config.toml
rope_theta = 1020.0
rope_fraction = 0.5
bias = "none"
init = "normal"
init_std_qkv = 0.0618
optimizer = "adamw"
Each number is 128 + 24 x the weight over its row's rms, rounded and kept within 0 to 255. Layers, rows and columns count from 0. Numbers have three digits each. The size before them is the row's rms in percent of the matrix's.

# up: layer 11 MLP up, 256x96, rms 0.206, rows 80-125, columns 0-95
# down: layer 11 MLP down (transposed), 256x96, rms 0.181, rows 80-125, columns 0-95
# gate: layer 11 MLP gate, 256x96, rms 0.193, rows 81-126, columns 0-95
up80 099:121119061136149090090120115131146179113127100129066118118088133105114123115137112100119109112117165142105155152094125136117101105117128092162144115128167160123119160089150138132144105112102124169111132118149089139132120180141139116109119104157127136112150133141181160082133148092119131136
down80 106:127108107124129134118176114123136148106191118129145139129136104144182087111093132147133119139137105133129127136108076115129156153161133118112116153140138071124121095084103106134121110117129137153129103174125169117123147159096177117136138188123134084105104097139124108102076109118110136111
gate81 106:142148109138126124068097146119137127110146089171118140095157144113116126091133145108154122137121145131125118159140149116104150107079082143093128143132130114156122105109131152127131133115179110076112155114128088084109170168132146098109098137149115132102124190112140134154115123099111080148
up81 107:166134133132148127115138144158157162117116097161116154080126162119144121091113082086099142128106099140125105090095134155162123112162161163150142124121181121104151132115125098138111173100123122148110141091117137125123144164130141150136098137116136139104121071141160152086121142109165088116
down81 109:088098166167109136125111125141109098132127098105143133121108098126102109150124128109118152168088114146150092107150142131170115106130133182161094117127154133155122108135155127138113072144087115115127098066117126165104143131141107130117162159093097129145098173130144130165152143110140112155
gate82 099:131145116111120139110130150090115092104090109116161109126144158108173122135115086144126126144123153160161125153130083165136190119124130117149147145142146158141101123147161084130126166070160153117132146131090096159129167169128085094122146107127099124114152143116149137104119092099128139127
up82 100:094109173101145134116144113117108138170130163117111104120145109142152113102118116129145124153107114092109132138148156073122099181125113151119113123079103110064137131111143120128137071130151109165069146115097096138139104132137136121131095129170090141141115143140120109125130134183119143102
down82 105:113126134115161130153114111068129115170139101135145067152129070144124157145118108084123110112113158104156164105132133112111155156111088128153145114142151120124107126113108128133168110152088144107125160156081091096102098132148167160130140119133149148113111169155156130117151147156124115116
gate83 082:115131138156138180098142165111133137087142158132117113126074094124127154110166119153120104129132163134110151158128142161087094128127119138123141117123155099153088103079104162091156093118104133107141112126132152141162126162113126117137141117101116121174141175113083110132139155156073140126
up83 072:139127132130125153146100137152098124091141147096107097096107159095134147117166098141128124134111142146107147117137124124069140119128107130150157108112128097162099087114102155150074132126095142122142090190101127123141110111128137127153147145120174118185161112147126083119124104124075117104
down83 078:131124079159122133099144132136085111122051127148143151129129143159099102130117115089094150113095093104178091123129110150161120116099100121107134147113115142129119066114117113109169121137117103130098151116139116081118141154150090138092144119139162116128125145113166139162103108111137139157
gate84 109:116109163142126135116194122079147093133114124102147189128112136145090113137093127098161135138119120109116141130108142102136130111158122105137158122117145175141145097151107123128116132106130110116091129133135135141102106103172154175129182122121115130127102177123130166117112165082181133143
up84 116:156136086157143118142074135130126141141152131142142079142153153103138142121148147169100111111159150134139108105158107159099114115111111138078085156129098111116142154099156105130139165175124153123160140119133109126135176133101107117163083123148129109093163103102116115177146094119117152124
down84 100:136151153156129102061120074124090108094108133140152101127153142131135153134117139138105078075162118126148109124161108079131164131138156092137103158130116170170138128131135127103114114115124085181122142094136111082144132140127118146098159165095133139139134129123150103128096124126115142112
gate85 094:162122165134099162137125145091107133158138129148132130119117155111188078136095100156086145181114150135136129144153128140113120095121125113127113102160119119116089135185120133184161150119115105129128118117104147125154125113087181106099122106110113128136110173122148134133098119142126159084
up85 087:104119115135138114089099146150154151147142157142130133115123114132093192111186123121105130088118101111117126117137160124104164108119091170169107155132147135140156124092123091136123098120115143139134111169085139111131096140210129123160111143160160145119128136134120136166128117167141108136
down85 091:141085153140119136130119150136191179092136096100151151099128166130160096145117139173151125112132120109126112136183154150136144135163131128158118171107104138103152137130134153116088133128158144128117140104130130135081140089103179112128137114098145170145126111143142106086147160089115143138
gate86 115:115124107116119115072152107119148150121131136161150186099131157136150133132105112046138122108094118146132071151145124100112182138104093122141100117118144160096145144147122139120107118118142146153106130135143110085096150128142156124164114122124148144138121117123093166107099077133128164134
up86 123:137152126108117138099157065122144119094153121138152139154122185112156112142089137077098144128108139131094162153136107136124172126072068136178108173137159143146127161146155147148099136128128161117154128126121140104135144100121128128154124131093140144149088119140107156094122118120118108133
down86 117:098080144202148147156132132093074118136116112123136101139163116130165120126128135132100131144081105111115132117122134113131132084094115099099122150160146091132155120124135112144144129091123090106135109122080110102147119088127092111097129128151122112105130146112150083103162097160148137091
gate87 094:129118068088119117137126116140116156150113126147145113109100161132102134138109086097092135149110120179160190117124154126131152160151113122147137092109108165170133152127142140139122131174159104129107131095138122067129159166092113122117132128132152140128131140120126175147183103124151106134
up87 090:131079106102144127110167135132116143138133133123107124085164105145129104125082129137107148097122136116159143125141067124106160127114108119098169129138138140175165144115115103136118137133120128163110141096137068132117116152147132122107147146176075132093130109130117116118127199088135169133
down87 094:146113097123108118136131086125099148108099134162144110141131122095128148126110110100129143158110133151145188109107152154152106141171128167111099116156108151154073158134134152116110147159151180120165112108121178109114148179107149101081109126131146127137108112125132175120114111134154140158
gate88 096:105127152143091086114147113101120145117093140131134145173070124147133102144129057133122111097115146113108090128088167090120102168130095135159138127132095125139124128090117165175140144114148080167107139143110120107120134122123129159121114121138106111133070110136136138112176136122110111117
up88 095:135104083124106104158128156175134119108128120128108117103158125178136101076111156128116172155187127128147142122088124106103154122107094110113162111098120114132121126106139134156128156134164141083135142111145082083122135136109162148152120115116102122107147142115094116134169138093080116104
down88 096:128158142146083102108134119135122103169123118152106141126097143128146102173089115136138104136127189172109141125127156144112152171163156133103112133129140094112163125131149107156159122100187073169090130134128145147120124120109104140155138126140105110156131107128150142084088117166138122108
gate89 092:106148115155112149120127125138136094125105119137123112139139142133083109113090143167128085112135103131108144130110116093123145124143180133098152099114128127141102103166091116121203093160110106164134126146183104126092129154115156125127121105112158099142090127122133106119094147133089188146
up89 091:097143110139119107109139131156176122153129116100104088103177125082134101106109142158113104151125116150078139153121124099118162146142143166124177082137168126142100144138089129149152119131118100148151114132167148136104162140105155107114077104097111122127119132149117097137126107150099176139
down89 091:118117098132129132146115105151185103116098122135124110105115097104149098093165098148112122112091148149111178156131128137153151131172127121124134110152134154085113122139106152063147109103099155118124137091150151099095158146127118127131136133131113138160153111146079114185088095102132141142
gate90 103:139110150122104136119138113126155136129096159147126161161100146132138111142106122086173107127105114103125135095145147091141124152140128147153085174078140170149137160104121120144137158147174141115108123106109118134118156116171141153122092101073153116103101112067165139086123129107131145117
up90 105:152135143134105130157106132131193154107120129155112159164088124134138126135154128133174111150141105100133110111115135146149128147144111108154126161092128094171165146144125144156132163168175175118109098116125128118134163092174139154127123120076136102141125098130143162131136109135131181091
down90 105:090140150134100110144125166141142146114144124103126130119138091117146203117168113092152135103135170110177126145133120119128154155129190091154135147142100118125100195160122087082107124141133141133135135114136119122158130103122142072137136123120160147157136078120136118118135125115140136102
gate91 103:127140130154098111147133091071155129113092122146142205148140151133107116106114108126092139132135130085111127145085082120141123109120141116114161175160139136122149162130123145164176147105132088129121149129102108074094108188115102152125144110137149129148130121150138151134101142126146121130
up91 108:160125080143163130137116088128130119115093149138139151143123133137107153120125132120138124083110153144135151155135129117137108131125106184076065112138122149098117163097156121135177087138134146116118144218117157154088145126138126162135110124126139134136120145126138122159156091122146096151
down91 106:147130097137130142177154113131132130125109123083141084131105151108145096119155119192108076109132121119171150144143120131099183141138119135139111123101123127162116130153105129148171128103152177108127163130130108125139147124167176102161166118119132139160150124115153121117142166105097156088
gate92 098:120101141128149163113120154095124099175132146121139157175137110104143143136114157106130150141146091081134116113125106101129128132118140133077123141123090123132106109169079091107173146197105154140153127138122141121117132111119118180111097125097126093142094136087121084118136165150127113129
up92 087:086135193148160128095105174125120145142168125101123147133162104137094112163132174126160138119153142090122082144125121143144144126129155129095120142121111120121098102137100122117139136116160137138150116149093117135131134077149135196106096149132145089128096120092118113093109140136153092104
down92 093:130165130139110155106147126146134105122116124114135153113144138132168109100156068170124119122110131179123125183141151137138096114106098084176158139124129123131128144075142172140152085098155125171084126128130114131119107102157166097145127080136084156133136145120133118135128109102109147115
gate93 098:145140131137159151125124117117133105116106124076172121174115188101145126171156140126142160148105099101116135101111115120116119138120146106140180129104128115121153101183096133170114168141104132169137165131122141127110169129144135131152109094141138116099098124121162097091157145123163153163
up93 094:134137121102099164151110162138105161095121122107188110172161162091149134163174162141117145141116111129137119144100146119097123127147096073146183152098138099121113130150121128146115159138075150131124135089144131126143146122121132110167142102123147125122126152100165101116133123127131178160
down93 092:141095113117132144134125131152139149130092117170124133098145139131098093101118119092125123129121109105136128194162111131149139087089118113147105086124111117074174133152127135129155100105118138152125200122160126153119118134087127127156148127135134182129168136174125154167089109118119124123
gate94 113:183105075152141107123134143098129146172107129129133134095104157124091130157094094124133100108116149133164104104147118144167126101110122132101147147109119115154124133154099123154099120150134123149123163163100130103122134185132114152150102121184115125116128118139177165160175165129121159138
up94 123:197127096140125111135108144122103089165135111137115103123107148112089147145107128127142112133100176158136136093101126130159129099129135152121091175119125118135097127148086156143071119151145125141150142111103159103124145147120132132129108086179124112171130115163145147137147179133091123162
down94 112:163149145138102090142140160148131124161105085093087088119161109097121113123136108104144120130121165137106148135117165135137108092180141128147131141162100169105116171081095169183130103121159153132134148108093141110169125147121130131139132118141133147151160090124111112135113105169125123116
gate95 103:144083104144124155141110077121111113145132116115111133113087156189132120111159135159146152094159095139168082123122135172140116145152129129086107078088133101104130129086152106138108137142135106089138136124180114124131136127105165125139151147160117126128103139111132095156116091105095133146
up95 098:125153102127137085124165140144136185116135155075090096092163135129131131088100164135118133093130126119129096101140122089165137145103112139117170140120105154166120114139099116120136078120129134162097130136107139119130135171126142130102136123128153130122176124137111110089147182161168159131
down95 100:165117156136132111158151089133061092129124129104157135160082071163116144120095126146146130141126110130139120120114119086126095132134145109104168126127130134098106136124203083119101122107154102125146070134106143159130117147158147133106148141133148125111134152132122131125109123159072115133
gate96 105:139131134150130106116118191135103152113132141152154146166128132170120103089143129186154142142146135114116116123128129113126094100106158107153132136089057154128136109113124161121107175103107112097150096143133131138126130118128145165119127131095129156167107118120103068085100086105127129141
up96 103:154115113153132090124119143114076135125131157148167171152118151148085109104135101149135136117144125137132117118136074123143081134129134113145139105091109147115120098127100167116112170111097167154121105144142105120112128140142105112119137124103153118196116125118107102094125084096140059143
down96 102:110107125112130170148128099123116106102124117092095071094144100099130141183110126099142106134144117154128109099141154167145171149118123146100132117164167107149102152124139063149161086144136125140114161120128153134146134132133099112120149123180116123106141131133127191162128146155128145138
gate97 098:101123123134140141129123124124104151153107131119113111113123138139084121126084151123163134116143122143097095123106074132146117158095153135104148116127137086103094139154108105081134095143100120164120133154090122118134131081096118145135136112120085137111063103120134141122184167076180131121
up97 092:172133148083146060137128179134138150154108161129120117147138152147131113142122110114123151202140138132119185134135143156143121140116128131189108140108114153128151148153135136120138149114094154117143151103105106122126090104161125115106168137142169139130163080157157114157124103123123118136
down97 093:095125087159108177147147127130127092122167096130100103135115105108106127175128115126114130108164107159134095102107123139064114151112141136105170098120146127087107120135092130134130129149138132118122134136146132140131159171093122144196115156093130133098106097107148133166127175113136135097
gate98 099:132152156160134135115133150134116134127154191102118183173103142128098126131111098117131111088118101130128169132193149123156148132147124166128110104187113150137159111116147122130164128140094128148112132165108120139092124154160138135137138159088124093116173131126140151117134145175095143147
up98 094:159151087159096103112162126151129144156136140119132112124130114124121139089134147089122109116185125093123110127132110124115134131100104180137162106161082097140080146162132119128148098122104122125168152124089156139095126104097100187096131112128119161121115102171142167149136152142114130144
down98 105:099132141123113149120124105142164138126071129110150118104134132099129109135118117059135129127124117128182090127097147172134106085180163076102132124098140119114087127112156136097087144117131171126103109112118129140122139115140116092092108082140135122139103116120120157131129109075114097130
gate99 111:169140107162099089115155132112136139118133081193165161125152087111101129139125115117130116114130071113122083101119132142140157085122089131125139160150153140147148108100138096108140158140121126092116111119113083141109141147139147131096146119138136113121131132141130163158093061117141103149
up99 117:148118123162116134136140110148111165088104148127114164173128128126125147096136178126133141131160141118155122185119114188159129140110161089119161135109122087125108136168140170098139119130114178126139132145148168091103147106130101124138107115152144147127142125146138113084162120123065134107
down99 110:111087150083139175130132124110133146140098168104119109094147154095137076151101136109116105127143131131146163156101125124139112159121149079132129079078085131139144125145117143103145159122114137128080151097156128103144107110125136135133134120106116144107107112113119110116161201097121161112
gate100 099:138097146139185111120147148133143134065089146063102123108132123174105116103124162100108153095125163165121123102171122116124142100119118154139128119138150139133160112155109147118126127124160128133085137103115131122114148160147094134097120107154169106150080133130138137141145136129070093121
up100 091:116153120122100124183113111149108105148146153132148155149091128093136145137140133164120120087094124118128105175126093080115128101110105122138111092137106116148109133142110135166101154109110111137151184150115128136116122139107145133146120109132152107112091115134100066169116165066160139153
down100 098:142167131100152080128136109143156142146091153133139078145117091124122147112113121128155094156153170144084175130138160118107178128111084141155114135112141165159092107137124136107127150133141143132107077140155156096131164142138137110153148133112116095118110164151130150112148132171153094118
gate101 086:139120179157130127116154166138105123123117125144146105151119141118131146126136131149110145112134125149109088115149099129107082145126150073122121154138153136077138126156148152155089118107121078144123176128123120123145112116134114098133104084092096127121092107134183184117157082119174142145
up101 086:120096096109122154130140149148086127217136131086104094109161096156106137125098131132113139113127122123138140146113175093116113135160165147102186136112115126114090127132136135105145121102129137170108164126104133133131109132076131156137110136121139135107127132103091095151142173097119101147
down101 086:157095126134096143118109086147100122112119140159137134151109138151104137165139080116113094068122106120149119125168115118071117101114071167135130148096098138170111133124105121121146115148137127092085141129132113121136131154180116123128163111112127098132140153097087159099156116128127155161
gate102 093:127106105157108163142133112129136138121166117135124087163114140145108150144112105101230118102152170103109150088126124146108123144113122169112111142093128131154114118119153118171137119116115086129140138159119113112115103121107083165100106107116138123077125133132117136115095161111108143088
up102 087:131131124132203105162131141162111094153141129096127108155122105119124143138122139126101134146152143065103109135121144104133172119133136137168118139121121117174134127154110158077151123153084123127097114063150192112088114108150140123132128148100153122116097121134124092138154111149144127124
down102 091:108111156156081134106125123135127083146136139169127129095126121121146122112109154109174105129128060136098139128121094122129143126125154164110122141119171141123104162119152132166131126138121159116112100172040136132135168141114128124126145137099105120119126095136085178099118121094155126138
gate103 103:177139146132137151155164117129164164133150138103136118122142155125136122125108114101115170131143107138153104148152104074163146095101075147093159111132127124130109123163078062105130152121134150103109146125095108105095166154111139137154148111115105113140101164119130137138159145097086136136
up103 100:127174150157131114100135126105103114165162145165136107178116129130137128102114126168125082101114103136117150128103154176075097142157137093070094160142131142090154094122162172112136093133152141132126151143112134134120124109125129074129121126138122138087104112127125101133157105147149132155
down103 108:146130120139111122131149100153096100192148097125082132140113139180112132114142128138145164155096079109120117140123138152140118133162135154128108106172158147158121118090115167178111148141166124141120125149143108149129092102101146138093115146167074137151140136083125159120121117117108162119
gate104 098:123092141138132203139130130123104130141135163154161114180129128101126134168140126123148141096118126101137088114121126082118133142124144160095129115094121135159144138146112095117146161132122144059144150101123085151138148097097165129141088125105143141127079129072130122134118117094122150150
up104 091:135148129134115189143119144136065132156146145147120116147163128153122144155103164130147125112123126096128103119119110083095126131159142153092108080112102125169133142148115126111111180155117158093178138113093105161126153101088105121109097132102153128118093099095113101125108143124134150155
down104 094:132150130128128132133164141141133136140099112084169132133163138107135133106122146113114172128108129136110064168111131096187164129114105125139137115165127074124126125149114101128116090099164125156096141106108088150151127157087111103113152141108126196158138109158124150140118116130096101126
gate105 090:118067121155095128116125092080132134170145132154138175165100081114152140161132071158125140116106159089127092140110140163151103139108143175101143136119083125150090152156136152141179159127134138116131130127106126145119145107104146153127131126121117139136114127133093148084124112140151131103
up105 082:144088167112087188130132159132113116155139113195143088126111126157173089160120135132148114111114139130146163107161122070087126127147137120128098125090100129140158163169153124089115132140138113144145142145097124126147097132141107126132106123173120129157118135089136118105132137113143122085
down105 088:098144142113138095139129153119196131149176114103116132131134086104124167114153121139148138170172150124119136125111141127141114170134179139116133155120143123127112138141132124178129146128113150136142101088154097160151109092089159109176133159108101121087147095146098096113136135112104148095
gate106 098:156159084163126131114130101103087143165106145162142132139111120148089137141086102154113093138117094108121105136133152115183154089166132135131117168139122176152128128152129083106141096152133144137107148112122170119137141137162099134136140125117125133104105168106132175102119101070117123123
up106 103:111081151147154145163093157144152096114122098122118132147140126123146121145161168106170146114132140117129137079128094137093118167093137136135120082078133079101138124107120138143129137112094125101143137162147086117105097129137157147109127122121170099150130105135117078151120164182144140136
down106 097:142181098138110108144136129130109110155135161130102091158132099111112141136156090146130082117181106149139132182104158167093136126149084105131105138156134143178107128127143123151120123109136120125148106134131183160155144137132078104148150112151133165123139141129086146104100093127114126094
gate107 105:196149140134135126131130100149154096148137164149141143109155162150140111102159096139147130112108126106107113123125107147118162102123127133144110152099102156189209099131139166137109133118131144122112130178146122096109148140152157169128146144115127128119133164106156117151108096107105163102
up107 099:118098103148093113151118137121109143107116135084133108146110147136131151130127110122104119109120110101161094119112108180123106149121094123105155068151136110122110125143137096068125104125165113130111144080158148141158138100103093070142146117145146157103139126160130107142114155126186089153
down107 103:147116159147103189147184122093144149116108133150133171116099138103115126157148104117117127087119125134163126164166140136133111158107100105125115126100109131133118153161098134079161138134141128146089162129144079102129130142124158108117104079155137100094128129147136128113101157130067135115
gate108 096:108130125150152175138100103157121115158091142111116137156137102131107128155110112113147164130156115139124111120141149147157180122105119153081092160114112135183132155130167108137165087176132111074087137145143114147129111112122117144163127149143102116086141117104131109145096162125132173113
up108 094:108126152124164076129125102126106119109109134096112150130167135142095134125118085115105130150125114157154070134114143134123101176090098114184114105118125133149104128121081168107126147147132147104076146098148162133141105159090105107154080138109147169116126134135120157128162127145120117108
down108 099:127163083151145099113094137105101128123105159134123116127163116123112103123191130114122138170132148104167140143110116162127125114139093112112106165147139125131082127120151113108150153083156165145135106124126107163086118132193103114079116084112141094108156126120128095112131093114149121128
gate109 113:143098138154099170145098105076123091138117124095159181122169137110145115102145129105150135110156122119167120110151085142141139146141129102122107167124163170113157139144106083164172101116098103108131112166139106125120141107130088147162147102156109107127103137127117095108123137113151100149
up109 108:142094191112087191126125118078117118132147146103166140102168105091131104104148116153149140136155148106169099130168080143132123111135147143139113123119145141093151112118129076136162130107113116092136128176140120142125141106132091120145127094138118114108141143088103105108097096135133124129
down109 112:167115170110090154149121061150101104122126175118104145128120117111139125117129106177136140174162112101121165151135132091141121130164151097115107164146148128116103150187105147155130117110107099102106125138142128100106135119124070114124106130134112129124127125136126137057159130118130114150
gate110 101:128072107188126138130119073103169144104133145119089143193095153173083138098118143087141161116132123124171100130161097152143123155118114093124139163123135154105131110106151094148175126153138101114085130165147132143118124135123137150129120157109117142110123145113129142126127136131142129150
up110 099:154143123149106125140159133136141134084154089174166129151134113145140131161152137089164151161134085120144098117135076133150146094136145132108149136168125125078109075144116136154101130144118135132132115128065124122112143097145099130139125135130130103127115060142136152106119068146133127108
down110 100:103085132121099142102072174142152123093100145092170124113141115089105132134120098153143098134128100133142126124129139131106114116124129111139093118072151138105129195137136108138167148175140143098090112119146143123170109125133082127145109072104104151118126122124150126113102159105145146141
gate111 116:119125121139147147116151112134120121118118160105142125097176151114134118100090126088171091102113146133133093061109123172137162106106138136129136098117117146098096136128156140132138185156102102152109143168131183147121125100095133143100115129119135149123100089111133125173120114114136178156
up111 110:149108131102153095144124148123080152119126097103104139127126161122127131101148157106025163122109118143138134141097116097149132130147119105116117121132152131138136081183111124129165105151155106117132114108141139139111142132136118060169114108069151105107106130131138130153143137130116138152
down111 109:136081144133156137149125149137112145174156096143157141128124086138163093154161103148132137174123142141125095139135152093136135163135127128123136161051114119140122129131139104111163108153144160151108140083171118098162124170131131104151114168163119118125162144101104111135123171153134138124
gate112 096:097087117105139156122132092104127130101158176156150130100133134122144116167138125156164074120125153125122118142142141093109122140133096085139108141108155113107174112078132141164115117112131089084143137124176116140149125169144096146104098102104116140141125168118134107105150144099148154172
up112 088:075110113109196151100131151085176147114143129135127143137144156110151107152118133171145116149153139110107164156099114108129140144135111094151119135147146102134162099070152104165121143115128103111157149091120136157124123151097121141125141113121125109105134150133143155151147151104163186158
down112 091:121133131126109102116124126192094160096071093160107121128142155107124134096116104101091165148115116136133091160121106098199134134120133122137142166122112122126140071133079152130135101132123082157128152121113152127105136126117109139078161144118153150136131095103145161138108140113106125127
gate113 095:172126149157137168124151130140115131125137105155123178084144117115138107122141122110120094144095130103139081142139129145146175107104167147083128117126136110123109120160089060126177144122140147098115157153125115125137142101127141164130111120159107069126135155134124118105080113114091148104
up113 101:122132075135121086144121107147141121119119137154134073135089143127121164121129132125157157116144118141152163092086110112134138134160074120150135139127144159136165092088166139117092146121096104126107099092155141128112115164119098081134160157113121180106133115127111156164131086145131129148
down113 094:153167118172118108124179123126130123113122101147155117137135129130085161137120130121143130124057124146127101124095153118144119153119118124122093166067085129114135126125156091138134130139119152155105117151193157157121145149134126108118166124131111122099131119113147123158137105151137212139
gate114 105:164144110135134095097146104123163137066108100182141152125141146123125085114129126099132148135123106126166096127165094134139150137119122108109111154143155140114158076087154094095142169115135138120126127123111085115115152112140151112124177132135129083103135098150141162138085124145127083116
up114 118:125150115095142158121125163109165120120154151127135112129140176127134137181146115134132127122201121127117181104101159143108091150169142146141125114116127101121130151118181137133143170132135139165121154090134140138151170070088155114148148121132169126130142114138133087096116161137116127147
down114 104:168122152113136095125141118151150152106107103191107158106148128126135078096133093136127185148119098137155095180128120122169136117114102095160112161140167135114144102115107142122135132118161156140103102107129108094131110123143141113117159142168110140099156083170102156139113108128117109126
gate115 104:160135110156120113149152104143191150085114130167129102128126147158129103120109138113137097159133124080163074085141132146150128121126140118104159190146161132127141128109092106169133158127146116147115144139115147115123141133153153124124099131171175086112141112148151158121106167155105116112
up115 114:106107132165146102129094169139101084114104091095146122104097091137120164113143178129170160100096113152137149153165099143135136126130126119139124111122104105164091140149161139103150143162124121129120141094146124136122136147109148111101132134058117160169126140120125097126147089079117128154
down115 116:110125127127179128099122092111125076141105107114155120120129104112124138167161155122146149102123116141112178112150115092098142122138103166142085086143134159158143117135181096134139119190090116091167120142090126142117161139100142151152160107096104123123111096126102100103128136120120123128
gate116 113:133133158126117160154145117103099155123086125134149138150131150123121160184103140137128122178124135122122129070122070141115105125142116124139119157100138133133119118119136067147104105146062129131082122102147113107120124089135180111130120116127094104133118133089138150116136113101152189147
up116 112:115121080151131088133094137143130125158138148130158135107136108111135108102191138120143133138130096090166139152119193084130138132111122157101134168137127149123150112117124141102137159150152158105208143131086122125137137163140163146110151135135125122106152127142166115129073127142153146139
down116 106:141099103131136099081105146145147121149157156128115131125140138130139151119100151081152118143122165080126146139135174109131165110160133099105090076152080128105127151156134156088157159134194137150152144135131103122144151169131120140114108135135175119131129133135150093159121137142089113146
gate117 095:111109124147127123119091086125132153117109182154144107183150182111118132108099152086105096146125076127124110154129163082125104135132126150134152158131111112131068121165127113136128097116146129090116152113117168128117107169089124122101122161105152115157116153116142140111121098144126156156
up117 086:110116119103137147117117147129130101125153099129147147075138153129101098177135114154135117142118122140119129152119123088086120142100099141106191134132180130146133123123145090110138131075169109137135125165102161126092142084107110086129136098120143078073125129124108115134123154124127148077
down117 092:145164121155123158147108104101108138141120170140130116162142141157124171119143160103117118100153123117126133092154149132119120130095137101159084138108115118156099125135129144149175136168102153108106156127142086165149106159150092136083152117097157118142124080149104094177133133123121120182
gate118 086:125125128132133123098144098097115117086090157145175121144114142104116143163119121166110104139131110166133157108096166116096097117135113114141164088139140117173105098156133123078089116130131133124113129090120121140144117209138108123114112087113114154126118152130159151148148105131132145186
up118 078:131135088127125121130143150097118121093117152145152131196072123130112154183126155151104151128118099135127171129112145122079127105164122114157116098159155141162101123171124127118119140131124111126144123082131133141145108168157104128119113120108120092137129103132163131129172134133105162197
down118 087:136140117122134107103091166165149129118130125122125146090116198096126118108146102148097143133106117127127082115143092053161145139084114129138129135127160131122145137107132136147147111079134094126097143131111101074095145108157109110141137121172124163162153153146116138109156112139150110114
gate119 094:118111145161149106096140110075114133165113176115186159142156116110111103116139135101137091127138144081105090137127132160157114150135182147096129147089121155099112149116103104117174110117129134132126139171121143105095118139119161140148079121128112125127118161097170135119101118125157132158
up119 089:121128123164131082089133140067124113133112156125182158159130124105103128141143131099134127118166195112104107109142154155176133131160164138064147142116128157108106145106150133119162132110124126144137119121106133138093126123137133144122070133119130139160126153083158123132134121126177113156
down119 091:130131113141116128151122132166149095104131114149109102157136140142123150099152155144107131120100121170163158111135079091103118092098109113156131137187139108152119128170145131152083130135098131106120140105123135153149123147124113113109209143105171167127132127158098118161146140158100162112
gate120 097:150128049125141102111122103112111122114138124138092144118131172159139130118100142124098124093078094130149123090105108163113146185134110092159143087154126132112134137121111126130076150113137079120129141099129097137127138131132130114144148123123139098124131111163189124138153086119167109153
up120 093:159118143131166153161142119130158166155114129093105133109111113119149076118112138132161131065119150147106106128161153155117140118124126132139128192132122121131098112125141110119141125141147122152100141071118154174126118100143157154137117133131173086074124076145150133117124148171117159115
down120 093:126085143094126139150142108108117123163124125135089151118140081116153078136124140122135148150142129100087154118098110110106149163110113193099123135143131165111111123179134105160142132176155124141102091153102120135126150147133093156119132188111107130104095113084127157147142131131120113095
gate121 103:120123145180164149087144120134125114157130124144164157143141109135122097145122146093153076115104118097125083143131126150110154115058132140079127133115125144088112100159100094153163114125107134110101160175172139118108111107121136139116139122133107115078129151136161116139145134119140177134
up121 108:109153172167171120082133154133132125157131124098166182151130126134135115108130137125118112136121136127098059153129138140130141128066128157121116127115115162106108124156090090150162107126142163113101139170117144117130113122114166156136080121150132129073096140134138109114163133130142169130
down121 102:141083140098116140179057153124088125155157122144101151102136117103150126148109125117142136119152142096130112131119142138138140101122116110128129111138126151135143129132115135126109123142153103095118120108083143111172122097156131143113098151124183128158149084083155120124115088140110065072
gate122 105:144103152112151105151147131117050104135112131106123157123133119150147102111105120141101130096131124152151123143121133130137119118117096093115093136133115118105135125092128086089172100140129120155066121133189123141121117131176121127100145145117150086084095151136156138113133174136135169162
up122 104:132104165136131104140144097110172128062149112105102108127069130173100109123142140117115156123111114119121141138112097134129105113142155123113166172170148160127069094135127169131143150084142127145126104182130133115086133105120119110111140126155136098147140119143121144116145089136082104129
down122 102:133098133147118126127152120176143123153178163154114124131153112114150092065105112142180107113108111103105124134131131123125142115124124178147123137138137173141113177108130097112117134166135150090128132131135122140169091119071120164151170130127078144138137124126095136140109131099088100102
gate123 106:154110127090146117116118129126159130165121132118108166162116141126119136125070109124111171069117126116110143129136076153152180162117104150128159101116119086148147128133093121153127166142147120153106134123109136105131167175102094144160139072131108133075135127140133117149088121136107143117
up123 110:152097141117084098145090125142113187126116128117111123143089111133177119089146120100107129025151139099144108144147132149131135139149082101155130145115133184147140166107131124123132143145122100123101115114119112127111133091138131143144117141114139139109148138136142149142100113128174100093
down123 105:120096127122175075131145164136135144089119118121081093147139142092168110140136154103122159115146106135122126116120129159109121114097168117122178152128184122128120139145148155143142153095126094112119093144155142103127104168109176163110108094121147132115145109135105132099186148131154109141
gate124 114:122143087160146122134132136141147117130105130121112149145105106135096141148146129123111143122125140102126101130154123124150118143115067097090151147163106139071101091119105102060161150121120119096139164154139135123095146132190130107172177134115146135103117149134167125141128128150126165178
up124 107:118142157151115117107148119151124105108150141143134086144181114111135120181117120144103142177128101082087151098141154101122157092127149125137094142137135131115153111103115144142144141099109159150148093136122140140191164108112121141093129140091093077162099131135129154111127139109147120082
down124 112:146141115122126137110144127112108085103134130158131070169160117128129168130111129128087121123138131087127154102119161130159150097100117096123108150155067117115180109109110126136192150084130139149099141128149165134162171145121132112118129154111133078115108149158117164123113139138128107107
gate125 103:157104137142105134157157079133103128155129114081127096097120161140115119119092077085105127127143119144129145101149152146128103137117071145126119115118095120173148119138065100093097127149145144151151132165129085115145130172104117166130113112125157154121083109124117136152136150130108155113
up125 097:138114130102165131130110159155129162134133154156171175141112145097165154148175165090166156117114124130156167153113102109160147086121114119149112113150106131108110145112126124115122091119078102135133102118122152099108123115153127139103185129138137141153160146147116117160074124174139126136
down125 105:157114098184115143112115145145090111147124135140156145141090144120153151171081081110148101108120111114142114130090147123106116123134084096176112153118140122146125154115140120131088140154117096089128118124125118145169174175090131092142091111136158108128112132097106145118132115159114086113
gate126 096:110109124126103187160163130117141137144120161121141129118119133135097096142153111140159097095090148127137117086167111138147106176117084139118123102125124150085181163128148087118137149078112125123148142131112133135134114104085110159136091085164113122146146116158121117105124101155103173133